Weights of a small transformer language model.
Size: width 64, vocabulary 1024, 0.491M parameters.
Architecture: RMSNorm before each block, rotary positions, no biases in attention or MLP, untied embeddings, normalized queries and keys, some layers without attention, local attention windows, shifted keys, gated attention, capped logits.
Training: a variant of Adam for these matrices, 85M tokens, 5202 steps.
Each number is 50 + 15 x the weight over its row's rms, rounded and kept within 0 to 99. Layers, rows and columns count from 0. The size before them is the row's rms in percent of the matrix's.

# v: layer 9 attention value, 64x64, rms 0.166, rows 63, columns 0-63
# o: layer 9 attention output (transposed), 64x64, rms 0.162, rows 63, columns 0-63
# gate: layer 9 MLP gate, 64x64, rms 0.173, rows 0-34, columns 0-63
# up: layer 9 MLP up, 64x64, rms 0.163, rows 0-33, columns 0-63
# down: layer 9 MLP down (transposed), 64x64, rms 0.151, rows 0-33, columns 0-63
v63 087:38 37 73 67 47 44 28 30 50 35 80 31 51 57 27 55 37 52 57 61 74 27 71 45 44 21 42 19 48 39 44 55 67 75 31 52 53 45 43 49 58 53 53 54 59 66 51 40 51 59 50 86 50 39 56 66 45 62 19 78 55 60 47 29
o63 092:10 54 51 69 55 34 60 53 50 42 46 34 54 49 66 24 46 58 50 27 55 67 42 36 64 71 53 62 56 58 54 58 39 54 46 29 51 76 52 56 42 32 51 49 69 81 32 64 40 70 46 55 85 45 57 68 63 94 34 56 37 43 45 39
gate0 101:42 65 36 49 56 31 45 55 74 53 42 40 50 22 55 59 39 45 21 50 39 34 33 56 47 74 63 68 49 57 52 67 48 54 84 45 56 27 40 45 65 72 44 51 58 36 71 48 46 41 57 31 33 76 26 77 75 39 75 30 30 59 44 70
up0 104:37 50 62 57 73 64 73 51 62 45 32 47 36 33 49 72 28 51 86 39 32 81 73 40 16 40 51 44 66 55 60 60 60 66 61 67 53 52 33 67 76 55 50 61 51 63 19 46 54 64 63 57 53 42 79 55 43 45 57 70 53 57 27 55
down0 102:46 55 23 69 34 46 33 26 47 27 62 40 55 66 28 49 53 30 63 39 62 72 52 62 44 38 32 33 30 81 36 70 57 59 34 71 71 74 59 71 59 67 70 74 78 46 39 55 64 58 51 47 47 40 61 31 59 41 45 43 54 68 60 65
gate1 107:56 38 40 52 79 45 56 45 71 50 24 47 35 32 28 52 38 36 40 53 72 62 34 47 55 56 41 64 29 60 35 51 64 60 45 47 63 18 48 22 24 63 28 47 31 51 52 42 55 39 51 48 48 64 40 43 64 12 93 54 52 47 46 29
up1 103:73 30 41 51 28 57 35 40 74 76 39 39 58 41 46 39 40 85 64 60 30 18 52 79 45 52 45 50 38 38 36 65 27 54 49 62 60 54 45 37 64 59 58 58 43 33 87 47 56 29 68 78 46 45 45 51 58 42 44 47 41 69 33 73
down1 102:71 21 46 35 53 37 17 56 28 60 62 59 66 44 47 46 35 62 59 64 53 74 41 45 49 48 39 30 65 35 66 28 60 47 65 57 46 32 50 45 32 82 72 65 67 38 41 40 62 39 43 65 13 38 63 46 23 43 47 38 29 63 45 38
gate2 103:48 40 60 79 57 51 72 48 68 46 47 58 41 60 45 49 53 59 36 49 59 50 99 53 35 48 83 58 55 61 36 47 48 38 51 71 41 48 38 24 26 49 28 35 59 26 48 52 50 41 58 27 22 47 51 49 43 52 89 67 50 24 62 54
up2 097:57 56 28 32 69 70 52 69 52 50 27 35 54 61 61 37 53 88 32 58 44 66 36 66 50 56 74 55 40 52 44 29 22 45 66 71 63 43 54 57 50 49 38 35 58 39 61 40 20 26 49 39 63 28 55 50 63 44 67 41 15 47 57 75
down2 095:58 68 64 48 51 37 99 35 49 56 46 39 64 39 39 58 50 40 53 52 49 63 63 69 60 59 28 53 59 43 52 43 54 32 85 59 55 67 33 42 49 47 64 76 44 63 46 78 20 43 17 50 31 42 45 71 44 61 24 59 47 32 58 49
gate3 111:48 38 50 47 35 57 32 55 46 32 61 40 44 72 57 38 76 15 40 68 67 42 40 62 45 68 59 63 55 45 31 23 64 45 44 61 60 26 56 45 64 59 35 26 59 58 58 51 37 76 60 63 27 59 35 51 19 64 49 64 29 62 81 30
up3 108:60 57 49 76 51 73 58 36 23 35 47 69 42 70 34 47 51 24 33 33 52 52 64 43 68 52 48 51 82 50 25 68 59 56 66 44 30 55 31 06 31 38 56 53 49 60 63 30 52 51 40 62 43 31 52 50 58 79 43 70 32 51 56 35
down3 104:52 73 49 47 64 89 34 61 17 72 27 45 36 45 57 41 49 60 49 68 58 65 72 72 49 58 35 57 43 65 63 56 54 58 67 51 27 64 32 75 55 57 54 69 42 44 50 58 36 38 81 70 78 57 65 47 55 36 40 54 63 52 53 78
gate4 096:51 41 26 32 40 13 53 31 62 72 50 56 60 52 53 54 37 59 68 72 61 28 78 44 39 38 71 38 48 41 62 50 57 63 62 65 38 29 39 44 47 81 56 73 76 47 39 62 29 29 71 63 52 56 52 53 47 47 67 38 67 42 57 19
up4 104:61 54 31 52 72 61 50 50 49 51 39 70 79 37 59 25 69 55 61 43 61 51 43 68 31 57 21 42 34 48 67 52 81 20 32 74 47 35 51 77 65 76 49 50 50 44 36 42 47 21 53 34 65 61 57 34 61 39 76 61 41 56 63 58
down4 106:41 62 77 57 27 45 56 45 66 45 87 70 28 45 31 50 39 57 46 64 60 36 48 58 51 53 44 36 34 46 16 44 40 41 28 47 40 39 59 48 34 46 56 27 24 59 69 45 43 24 54 16 15 33 58 42 57 64 47 54 47 36 48 71
gate5 094:28 51 62 79 46 42 69 67 44 40 54 64 30 69 51 44 49 40 35 59 60 22 48 63 47 44 68 38 38 38 43 27 76 55 26 33 40 41 59 20 55 46 46 38 68 41 38 23 70 38 78 63 45 29 38 45 45 73 50 69 45 39 61 24
up5 098:58 46 63 11 77 64 38 10 51 65 41 34 43 51 37 47 41 80 52 58 40 44 58 56 48 50 50 48 54 15 52 56 71 50 42 40 38 22 23 40 63 66 41 70 29 56 55 59 48 60 40 35 34 62 70 43 57 42 42 22 65 33 41 55
down5 098:42 37 66 69 60 64 51 39 57 37 38 32 59 76 62 48 50 79 33 60 52 34 51 18 39 47 47 43 60 73 41 59 64 52 46 35 33 53 61 43 74 21 51 58 66 75 52 50 28 40 53 44 24 60 39 45 46 92 49 53 28 66 64 26
gate6 098:52 56 55 39 61 56 55 61 58 30 60 42 30 25 47 48 52 49 28 74 35 38 21 26 45 48 87 57 38 36 80 66 47 40 33 63 71 47 40 69 62 45 62 69 58 48 50 63 72 14 43 58 58 64 48 50 28 44 68 51 58 45 74 68
up6 104:33 41 64 40 43 44 97 36 47 43 38 39 66 29 30 59 36 50 42 55 42 48 32 23 60 79 57 46 43 28 39 19 42 50 43 60 46 57 51 53 21 47 27 66 41 51 19 51 52 55 42 57 49 47 47 49 32 59 60 23 38 26 27 39
down6 104:53 53 49 58 58 65 34 48 50 44 59 60 71 50 30 28 54 68 48 18 73 58 76 84 45 60 47 55 58 75 38 28 64 59 62 37 49 74 46 16 58 51 46 31 54 46 44 46 56 72 53 53 32 47 74 50 73 60 31 62 71 77 42 36
gate7 111:32 53 49 66 67 48 80 31 37 62 41 79 41 81 39 38 69 64 56 54 44 29 48 50 66 59 45 50 46 21 76 67 47 52 59 35 43 29 56 57 40 71 45 62 51 47 32 62 47 54 54 40 55 64 37 28 54 89 20 58 39 47 64 26
up7 107:26 65 24 56 55 39 49 84 51 70 23 59 62 43 36 48 35 23 57 25 35 55 39 43 36 77 61 53 32 52 42 47 38 40 51 35 45 39 50 33 42 84 21 59 67 48 40 49 42 50 54 39 63 63 42 34 55 50 35 44 84 37 71 57
down7 106:80 33 37 41 52 67 48 54 46 34 05 74 41 36 29 39 39 59 50 56 47 34 43 59 57 46 34 55 72 42 62 45 60 41 28 58 59 44 47 62 54 26 53 50 63 63 80 42 27 51 68 45 76 43 63 36 76 54 85 55 43 67 61 48
gate8 105:37 60 34 48 46 63 41 69 51 58 78 50 46 51 37 59 70 48 48 31 29 69 46 40 59 55 85 60 59 74 50 50 52 49 67 36 37 31 17 52 28 58 61 53 66 29 75 89 60 75 37 43 46 55 32 49 40 38 44 34 51 59 75 36
up8 105:16 48 56 61 46 62 67 71 35 58 42 49 58 41 53 52 70 60 45 49 41 51 34 57 44 61 46 60 24 60 49 52 47 12 54 15 40 40 30 58 60 29 32 68 96 44 52 36 64 47 70 47 51 48 67 50 57 29 25 27 51 65 55 52
down8 103:53 47 38 63 58 43 37 49 37 48 50 52 40 76 41 33 54 52 36 48 57 28 28 63 50 57 34 42 87 40 52 61 67 65 48 48 34 52 60 17 68 78 46 52 61 66 67 46 59 57 58 37 77 22 43 76 29 62 36 40 58 77 35 78
gate9 093:46 56 69 58 55 27 45 49 43 52 40 22 22 54 47 62 47 45 33 47 35 88 40 38 55 37 42 55 30 46 69 37 51 61 56 70 54 38 51 73 27 66 54 71 58 30 74 44 56 40 59 31 27 23 42 32 69 60 25 38 25 60 35 56
up9 105:62 56 21 81 43 33 51 48 65 40 58 58 29 48 37 37 43 51 33 59 39 41 57 43 40 65 77 77 48 32 46 55 37 34 48 72 26 69 79 63 65 29 57 38 79 44 61 40 31 71 74 34 61 65 41 44 66 39 34 37 53 38 50 39
down9 111:64 88 55 49 46 50 68 41 58 41 00 15 53 53 63 57 65 45 37 47 54 56 35 52 81 48 35 55 53 49 71 57 65 30 45 48 55 32 46 72 54 56 29 45 36 57 61 54 51 36 49 39 48 53 71 57 73 44 54 26 31 43 49 54
gate10 097:33 41 83 48 44 67 34 63 55 33 69 60 26 47 39 48 58 28 56 71 32 74 59 81 28 56 44 25 48 37 53 67 53 65 67 48 49 57 57 55 75 51 66 65 67 77 22 32 62 34 66 75 67 46 59 50 33 45 45 40 45 42 54 49
up10 099:51 38 76 38 69 26 28 40 46 72 59 44 39 45 32 57 38 72 77 60 76 26 48 96 44 47 41 49 50 30 41 53 50 53 42 61 62 46 51 35 66 45 50 35 38 64 52 47 64 43 74 79 77 29 55 53 52 55 58 58 25 39 49 61
down10 102:49 45 48 49 46 52 87 64 63 29 27 50 50 64 46 53 39 32 39 38 62 54 45 74 62 49 51 44 94 57 49 48 44 40 51 46 44 77 25 59 48 51 65 61 55 63 52 68 58 81 60 36 26 65 64 49 76 68 50 78 44 29 39 26
gate11 091:51 21 56 45 62 45 48 65 73 54 63 74 36 58 54 72 55 07 43 45 48 34 63 44 37 67 43 33 42 81 36 42 23 43 49 43 52 58 55 60 68 79 41 65 66 31 42 79 53 49 50 66 60 53 19 67 68 59 36 39 57 52 57 39
up11 098:74 69 53 49 21 73 61 55 67 59 34 58 39 39 40 57 47 65 65 43 14 39 47 52 47 51 65 37 64 49 71 38 62 54 40 40 58 51 25 67 75 26 53 52 52 33 48 76 59 42 55 62 51 49 60 42 47 81 52 01 63 44 40 52
down11 099:63 79 57 51 23 56 87 44 66 52 59 68 19 40 41 36 37 47 53 51 62 48 37 42 83 25 43 71 37 48 45 30 39 51 58 41 53 49 63 47 64 49 24 55 34 55 71 42 43 57 70 40 46 26 35 51 38 58 28 26 48 35 23 56
gate12 095:56 34 45 20 55 53 69 43 59 56 46 52 25 43 59 23 50 38 43 58 67 65 68 46 55 36 36 58 21 51 81 36 42 58 30 72 61 38 39 41 52 78 49 48 37 34 29 38 36 48 18 53 33 42 65 45 24 52 53 42 21 66 55 27
up12 094:64 63 22 26 72 85 58 20 58 71 50 75 77 57 37 22 42 52 52 64 48 49 49 63 50 39 46 41 38 52 49 53 26 57 50 75 53 29 41 66 41 45 35 41 54 43 76 45 36 35 54 42 52 42 34 40 58 39 69 24 24 64 49 55
down12 095:70 63 33 31 49 53 58 78 37 53 77 45 65 42 34 50 36 71 29 69 45 36 72 21 26 34 61 55 77 65 38 53 57 41 21 60 44 31 68 54 27 58 22 37 68 40 58 27 59 31 56 38 65 58 45 54 43 56 50 69 50 59 50 47
gate13 118:66 52 50 30 55 46 39 50 71 51 85 37 44 40 54 61 44 61 43 55 35 56 45 49 52 23 65 39 24 64 63 79 77 68 51 62 26 33 52 62 62 66 51 82 48 53 53 37 53 44 34 58 36 63 40 21 29 77 43 22 42 64 62 44
up13 105:37 45 41 38 51 41 28 35 36 48 41 48 66 49 60 43 48 22 62 47 63 63 40 30 54 87 50 23 68 79 29 43 13 52 83 72 28 40 28 30 24 59 42 56 42 41 54 68 48 44 49 57 44 51 62 45 46 35 63 51 44 56 36 34
down13 110:40 37 61 44 48 26 23 41 37 78 51 78 54 43 60 37 54 63 56 39 50 43 59 49 28 42 42 67 20 57 36 68 40 21 48 64 43 62 48 47 41 60 28 52 68 40 39 56 49 56 26 46 36 75 24 77 57 22 48 25 53 74 52 64
gate14 095:39 32 62 28 70 64 76 50 69 71 45 82 22 65 71 50 28 54 49 66 62 31 46 38 55 68 45 54 65 75 36 56 56 46 45 51 54 61 27 54 52 43 53 25 64 31 59 85 22 37 40 19 36 49 56 45 53 50 51 58 54 64 54 44
up14 099:47 28 57 50 30 66 46 55 43 33 66 40 55 57 76 62 56 59 61 37 62 25 62 58 63 61 69 60 76 60 59 50 54 43 52 25 52 42 52 58 67 27 70 45 39 70 61 53 38 51 38 58 59 53 66 19 20 69 32 68 24 44 54 12
down14 097:44 66 37 56 88 59 44 47 30 51 16 80 37 20 03 51 34 38 49 64 34 46 75 56 48 43 43 51 39 34 53 56 42 37 48 60 20 37 54 37 62 49 60 49 59 62 78 46 62 28 47 56 53 43 45 62 48 65 55 46 47 49 70 57
gate15 099:46 58 61 50 77 34 59 52 44 41 74 43 33 68 61 63 58 40 49 46 64 68 43 57 61 42 64 39 43 59 78 62 60 43 54 20 57 58 43 66 86 41 63 60 65 44 20 69 40 53 89 57 50 45 59 34 11 49 64 65 43 48 41 67
up15 100:37 60 56 50 78 46 39 41 54 51 37 49 59 47 50 54 29 81 78 63 37 50 68 64 65 41 28 20 58 29 28 43 55 75 76 40 34 67 76 58 68 46 40 43 42 60 57 56 60 58 27 35 45 89 66 61 52 63 38 47 50 68 41 51
down15 098:61 49 33 76 43 55 32 38 37 65 92 68 28 61 57 52 43 29 45 42 37 71 17 64 50 46 62 72 46 60 49 33 57 66 40 26 35 61 49 59 48 60 40 51 49 65 40 23 39 51 60 62 31 30 31 25 57 35 45 77 43 55 38 52
gate16 100:55 33 78 41 60 46 49 39 68 24 64 52 46 57 58 88 60 74 40 62 66 58 46 48 44 49 46 14 25 67 59 24 53 49 62 63 68 22 64 50 58 59 60 85 34 57 41 59 61 50 21 47 41 72 67 46 41 48 48 59 55 65 56 40
up16 092:28 51 24 50 49 50 37 14 46 58 69 28 32 39 36 22 46 53 79 27 40 61 60 55 46 65 39 56 41 49 36 75 59 56 48 45 52 29 31 49 26 46 18 48 62 44 63 51 43 29 48 50 29 32 49 45 45 62 58 32 71 78 32 49
down16 100:48 29 56 44 48 66 57 60 49 59 56 66 28 78 47 55 58 29 53 66 63 70 54 58 38 66 69 54 31 70 44 56 70 81 46 64 59 51 28 91 45 81 27 43 40 70 54 60 43 61 28 39 48 45 28 45 57 48 16 52 41 41 49 38
gate17 102:39 53 80 57 32 63 52 53 68 28 49 38 36 60 27 42 38 51 31 69 44 83 36 56 71 45 44 27 54 60 38 21 60 42 40 51 56 49 67 38 72 50 37 85 50 30 72 49 42 47 44 60 67 24 40 59 65 61 18 58 44 63 58 64
up17 102:35 78 53 82 50 50 29 38 49 70 39 42 52 48 33 09 27 32 46 72 66 54 47 73 43 42 48 78 46 60 40 20 56 47 60 20 40 61 44 35 56 64 52 74 62 43 48 49 31 45 52 67 54 54 35 47 60 36 45 72 36 39 28 52
down17 095:40 79 63 66 60 58 52 13 51 61 26 58 43 58 51 50 33 76 68 43 55 42 49 62 19 31 46 40 56 66 73 78 60 50 06 57 30 48 58 46 61 55 40 48 43 70 35 26 59 44 52 48 43 73 50 51 42 71 41 42 42 40 47 70
gate18 099:46 68 75 64 34 77 56 70 69 01 50 33 35 35 57 30 62 49 90 56 44 36 24 44 45 53 65 69 21 58 35 34 44 44 65 51 57 37 53 39 41 45 55 50 47 62 51 27 45 48 45 64 42 47 69 47 42 32 37 49 51 32 53 53
up18 096:42 61 41 87 37 27 40 54 31 13 44 49 41 59 53 20 53 36 39 47 77 45 58 43 54 54 30 68 55 46 54 41 41 48 37 30 56 53 19 58 36 26 41 47 42 35 61 25 35 68 50 48 34 44 31 55 44 66 24 17 55 49 50 37
down18 097:34 46 61 71 51 63 31 51 36 59 33 27 53 30 50 68 40 55 63 43 47 37 77 64 61 42 55 56 64 52 45 63 49 38 82 52 56 47 75 75 29 80 66 38 33 22 35 68 22 55 43 55 53 64 51 74 54 51 38 81 54 66 38 60
gate19 103:13 57 42 57 40 55 26 56 34 43 64 47 40 45 57 72 53 30 59 52 44 66 65 51 35 43 49 34 26 66 61 66 43 44 48 66 26 08 47 45 36 57 21 70 53 52 20 51 62 43 45 44 64 37 52 20 79 51 55 48 58 42 63 71
up19 095:63 59 61 26 38 68 30 74 37 22 58 42 22 44 62 52 51 74 43 60 42 46 54 58 82 68 59 28 79 33 56 67 28 40 52 59 32 50 43 59 53 43 49 47 46 51 76 42 40 63 54 49 72 48 75 53 66 59 21 51 17 57 59 57
down19 096:83 51 43 67 68 34 47 36 48 41 40 37 39 55 69 62 66 86 66 40 27 37 42 42 45 42 50 52 49 51 46 49 77 51 51 66 52 51 83 89 67 41 58 36 51 54 48 39 33 58 34 49 70 73 54 73 26 44 34 54 31 49 62 71
gate20 096:73 28 78 43 73 63 66 36 72 54 46 52 39 38 60 66 13 59 42 65 38 34 46 49 50 44 35 56 51 47 55 31 50 45 54 74 21 40 39 27 43 75 64 74 31 25 51 31 39 45 47 60 44 32 49 45 56 34 56 59 32 74 28 44
up20 112:73 27 44 47 29 54 66 59 54 58 51 54 35 43 51 46 47 86 73 45 71 47 76 43 26 54 48 22 72 59 39 48 41 64 66 39 57 23 59 64 53 58 70 36 53 48 66 26 34 63 42 57 53 44 69 33 39 31 50 24 34 71 24 54
down20 108:57 41 72 44 65 35 19 46 52 47 69 48 64 24 41 50 33 34 43 39 50 48 46 61 70 44 54 71 47 10 29 51 62 52 35 61 28 32 62 36 25 56 51 43 43 47 40 34 50 40 60 49 56 38 48 85 47 36 66 82 38 35 44 79
gate21 100:37 60 59 56 57 29 44 44 74 30 48 64 57 42 73 54 42 36 40 59 52 59 77 50 45 64 46 48 10 84 63 40 42 36 57 43 75 52 57 45 48 52 63 59 76 48 39 36 61 62 55 69 75 14 25 56 59 46 67 48 40 32 75 60
up21 100:60 34 33 52 23 54 63 50 61 62 39 18 32 32 55 76 44 28 63 60 83 33 39 66 40 20 47 52 36 54 81 35 63 62 67 41 51 67 31 56 58 53 36 33 61 35 60 73 44 62 51 54 48 37 47 53 45 42 58 50 69 40 74 75
down21 106:58 38 41 53 47 51 68 37 51 43 47 32 24 41 28 77 63 64 40 52 45 48 45 81 55 61 18 36 30 41 54 48 69 53 35 27 60 67 55 53 55 47 51 57 41 35 45 67 73 42 41 52 27 52 44 13 51 17 68 56 57 19 73 44
gate22 095:38 53 67 56 38 46 06 13 43 38 67 37 71 59 53 63 45 80 43 45 65 52 32 54 66 72 52 53 54 43 40 54 74 50 62 37 55 69 56 48 46 35 55 40 51 38 46 48 62 82 29 55 34 66 23 29 65 63 29 64 38 59 62 56
up22 100:73 30 47 30 72 39 44 40 73 46 23 80 50 60 40 69 36 44 37 34 38 62 92 61 34 15 56 41 57 35 38 59 42 52 33 72 76 68 30 59 53 60 63 37 32 40 56 65 53 50 44 63 49 30 43 46 36 51 50 51 47 54 66 51
down22 097:70 58 58 62 45 54 64 60 55 58 57 87 37 66 52 42 52 45 62 35 52 40 45 44 39 77 15 74 43 81 41 46 35 39 64 46 40 63 34 50 51 61 74 69 72 59 63 60 88 53 55 57 38 54 74 47 70 48 54 40 39 73 47 77
gate23 098:41 41 35 48 59 38 54 19 40 51 64 49 49 42 33 64 46 42 61 28 79 64 40 67 42 42 84 57 41 59 37 65 38 37 56 34 38 63 56 47 43 77 36 40 42 65 38 77 52 23 30 56 57 40 35 17 54 28 70 56 31 71 69 56
up23 097:41 57 35 67 47 43 54 42 76 28 50 50 64 84 62 47 80 49 44 52 32 46 29 68 71 23 61 30 30 63 36 47 31 28 28 25 60 69 64 43 48 69 30 38 48 52 21 46 43 45 46 56 63 38 55 45 68 36 42 66 48 72 63 41
down23 095:79 77 66 44 76 50 50 37 63 42 45 62 39 47 39 37 49 59 46 37 39 30 41 36 34 50 49 62 70 51 39 49 47 28 41 23 58 50 52 26 59 67 40 69 53 62 69 30 24 25 81 39 72 54 52 68 40 75 33 30 50 70 38 48
gate24 101:69 48 55 60 31 28 75 67 60 20 32 40 42 79 34 40 55 64 56 54 54 66 52 71 38 66 44 55 41 51 55 44 47 49 72 41 56 42 49 75 49 54 66 53 57 58 33 54 47 87 19 67 64 18 49 50 39 62 35 40 26 28 67 55
up24 101:38 65 62 71 64 59 55 56 38 54 63 51 49 23 53 44 44 73 39 61 44 89 38 46 44 47 74 27 77 64 42 66 61 54 42 62 35 27 87 74 43 56 50 29 51 73 33 45 49 45 63 33 38 43 43 31 64 59 59 37 39 54 38 78
down24 101:29 53 68 50 54 43 62 23 39 40 43 56 46 40 68 40 62 43 69 64 61 42 45 58 27 37 72 61 47 45 61 34 57 39 51 60 41 55 78 27 35 34 10 44 43 41 53 38 47 62 35 64 59 42 45 87 25 64 56 52 73 34 48 17
gate25 105:38 97 69 34 42 54 69 33 60 35 66 45 39 40 45 82 64 55 33 56 62 59 56 67 63 41 46 60 42 85 46 72 82 43 45 47 63 53 25 60 59 55 46 77 44 54 28 38 48 62 44 46 45 49 45 36 38 80 51 41 35 45 53 39
up25 098:49 58 24 73 44 39 64 66 57 54 48 35 52 24 98 60 72 47 58 32 50 61 43 47 42 37 51 43 55 64 53 69 71 61 46 18 48 61 63 57 46 35 43 58 41 70 33 49 57 43 46 59 54 58 57 31 27 40 82 22 46 38 47 78
down25 104:63 79 28 22 40 80 44 59 43 51 72 76 50 61 77 66 47 47 53 25 61 40 48 72 42 34 58 43 51 13 66 46 53 32 64 57 58 61 51 55 79 63 69 56 30 42 54 59 42 51 59 58 56 21 46 72 44 34 63 57 42 41 42 37
gate26 093:38 54 65 63 54 59 46 48 52 53 58 53 65 32 34 42 73 37 36 52 44 65 45 79 36 65 33 55 07 58 20 39 49 75 49 84 78 59 54 31 36 45 58 70 51 54 33 41 42 45 60 50 58 27 66 64 34 44 50 35 45 53 84 57
up26 092:31 49 71 28 59 26 38 33 27 32 36 64 62 53 37 27 44 42 51 38 55 54 28 52 64 56 32 55 58 52 64 45 13 67 70 47 75 65 51 51 45 63 44 59 59 57 45 42 79 78 47 68 28 48 65 64 72 79 35 43 57 50 43 69
down26 101:28 51 43 47 65 51 68 47 57 50 56 38 35 55 49 47 59 46 60 44 54 50 35 39 46 64 80 53 80 09 50 57 53 36 78 39 41 64 36 66 79 56 55 83 59 26 48 61 28 44 49 43 40 53 48 80 47 77 29 60 69 65 65 61
gate27 109:28 51 60 35 67 55 36 52 81 34 46 66 45 33 46 54 54 37 26 56 58 37 43 74 82 52 55 56 48 57 35 51 39 57 44 41 46 11 33 62 22 50 26 36 42 54 70 25 46 53 38 28 41 82 41 48 63 51 71 52 38 27 50 37
up27 103:54 41 51 45 66 49 46 38 50 25 56 24 66 46 78 42 45 50 31 43 38 78 82 67 22 53 71 40 44 20 69 57 46 48 53 43 64 68 70 32 36 65 48 38 54 30 63 49 69 69 64 65 43 66 54 76 56 58 45 37 27 55 67 36
down27 105:59 57 50 41 46 44 63 48 51 37 74 57 55 61 91 46 34 62 40 20 61 68 49 59 49 58 63 49 76 53 37 39 62 75 39 35 70 52 51 31 55 49 29 76 44 21 71 47 42 28 45 40 72 57 36 54 27 38 81 51 36 58 49 72
gate28 100:66 56 63 50 40 59 71 71 28 55 73 60 40 40 23 64 50 31 57 60 59 66 39 89 54 50 40 62 73 68 56 57 61 49 37 64 22 35 52 63 47 55 31 41 20 34 44 39 48 70 37 73 50 79 57 36 50 30 43 57 51 30 70 42
up28 099:71 66 43 51 49 60 43 34 39 60 35 58 26 80 21 37 64 80 67 50 33 79 52 43 39 45 59 48 34 55 61 29 42 51 57 52 70 28 47 77 50 20 24 65 39 51 48 55 80 36 38 39 42 49 25 43 60 57 46 47 70 51 46 66
down28 101:59 12 69 49 73 51 43 57 55 57 47 14 61 51 58 47 41 41 48 51 30 51 52 55 33 41 73 48 58 48 63 58 81 54 23 36 51 57 59 41 46 81 61 58 57 31 43 64 71 55 41 80 06 71 49 65 37 46 50 44 66 46 55 56
gate29 095:46 42 45 59 67 38 51 48 67 43 38 73 60 39 42 59 30 44 45 63 63 47 24 43 60 77 32 53 39 46 56 45 34 81 42 41 77 37 12 59 34 73 37 54 51 34 17 64 56 42 51 26 70 65 44 58 61 23 69 56 64 53 63 65
up29 099:58 45 59 52 67 19 54 41 39 47 38 52 58 60 38 72 61 74 39 56 19 18 58 41 52 51 68 30 61 54 46 59 38 29 48 28 66 30 34 44 68 38 67 44 23 89 40 38 50 79 60 50 61 45 56 50 50 66 20 41 43 57 48 40
down29 097:53 44 11 40 58 57 54 61 77 39 44 70 48 74 58 57 38 47 39 43 67 60 42 58 46 48 69 70 39 44 40 74 54 01 45 76 33 51 41 82 55 74 52 64 67 64 49 58 49 19 43 34 61 58 49 41 51 31 48 49 60 65 55 53
gate30 089:45 51 76 52 54 43 42 43 41 28 22 58 27 23 39 33 48 41 36 65 47 60 84 56 48 30 63 45 57 55 73 32 67 49 55 40 50 50 32 41 70 56 65 37 43 38 56 62 54 46 49 43 49 35 03 49 39 54 85 31 50 39 24 57
up30 099:73 35 46 26 41 41 42 73 57 78 56 45 43 38 39 37 47 64 79 55 32 37 43 62 61 61 46 73 47 23 29 53 25 61 59 56 42 41 66 42 71 65 46 51 26 38 72 49 68 65 77 57 48 62 61 46 82 58 40 64 61 53 22 37
down30 096:24 28 36 53 26 23 45 65 72 51 52 25 50 66 39 49 55 61 40 54 27 80 42 29 47 57 72 72 39 40 37 36 40 34 53 54 48 80 30 36 62 49 44 61 70 65 44 43 43 52 50 62 31 51 32 55 54 56 62 28 66 34 39 18
gate31 095:50 43 45 63 63 32 75 61 44 31 35 21 40 47 37 44 43 48 83 46 53 54 26 65 60 25 61 57 27 36 65 44 60 64 69 57 70 74 58 49 29 54 21 74 56 31 50 52 88 71 38 40 61 41 55 42 32 57 49 44 52 41 66 54
up31 103:49 44 37 22 57 66 51 57 54 52 71 52 39 46 31 44 28 70 49 25 64 40 42 39 36 67 43 37 78 66 58 60 58 46 41 25 65 65 38 35 36 63 74 16 82 36 74 64 32 44 55 57 45 49 56 61 62 66 52 22 33 52 70 58
down31 100:51 41 47 48 45 54 76 82 49 47 76 55 43 68 82 52 36 65 28 79 41 55 47 35 43 47 41 50 45 56 55 58 44 68 25 64 57 59 54 55 48 42 64 59 39 76 48 51 38 42 65 58 50 52 85 02 81 47 61 38 40 44 63 54
gate32 094:42 55 67 62 54 55 34 76 46 40 65 29 65 53 47 54 75 32 29 75 68 53 36 49 57 68 45 36 60 36 67 55 48 63 79 53 58 34 62 61 57 73 70 42 52 75 90 47 59 69 59 71 35 36 28 37 51 36 36 40 43 38 33 36
up32 085:17 73 63 64 61 17 51 41 46 37 48 62 44 40 31 65 46 79 62 35 29 50 39 45 52 44 32 46 48 50 46 67 49 80 48 62 33 69 28 51 66 55 43 51 03 58 68 50 62 35 65 51 69 40 58 50 37 49 42 34 36 40 32 66
down32 090:62 35 24 28 25 32 45 60 61 52 79 27 42 51 34 44 35 34 26 66 73 52 40 52 32 54 38 22 45 47 77 51 58 80 45 37 46 29 54 55 63 47 41 46 56 66 38 56 33 56 55 73 60 61 48 70 61 41 55 10 59 52 36 50
gate33 093:25 37 44 46 47 33 51 70 40 68 60 57 57 61 80 57 39 44 37 55 22 55 53 46 51 31 41 40 32 51 63 65 36 53 97 58 62 60 58 44 70 27 40 48 54 62 34 40 61 70 59 49 43 64 46 61 29 83 55 26 31 37 62 72
up33 094:43 49 56 10 53 54 69 31 39 48 32 36 42 60 49 79 48 58 55 62 33 41 19 42 39 52 40 26 62 61 44 36 38 44 36 56 47 29 35 43 42 46 40 45 40 43 47 59 29 48 32 15 36 33 59 58 93 28 37 38 43 34 50 41
down33 095:57 39 67 56 64 60 43 62 54 65 33 50 26 21 23 45 43 75 65 40 61 40 56 67 68 64 61 63 31 56 34 54 74 52 29 41 51 71 65 47 33 75 62 29 47 56 49 43 63 40 52 26 22 32 67 38 60 55 52 37 13 64 55 43
gate34 098:40 54 66 67 57 29 35 29 57 14 43 51 34 63 51 36 57 53 48 64 44 80 36 52 48 30 40 30 64 41 67 74 53 75 51 53 44 60 64 59 38 34 24 79 53 35 60 79 49 34 70 33 40 65 49 60 81 55 60 39 40 48 37 61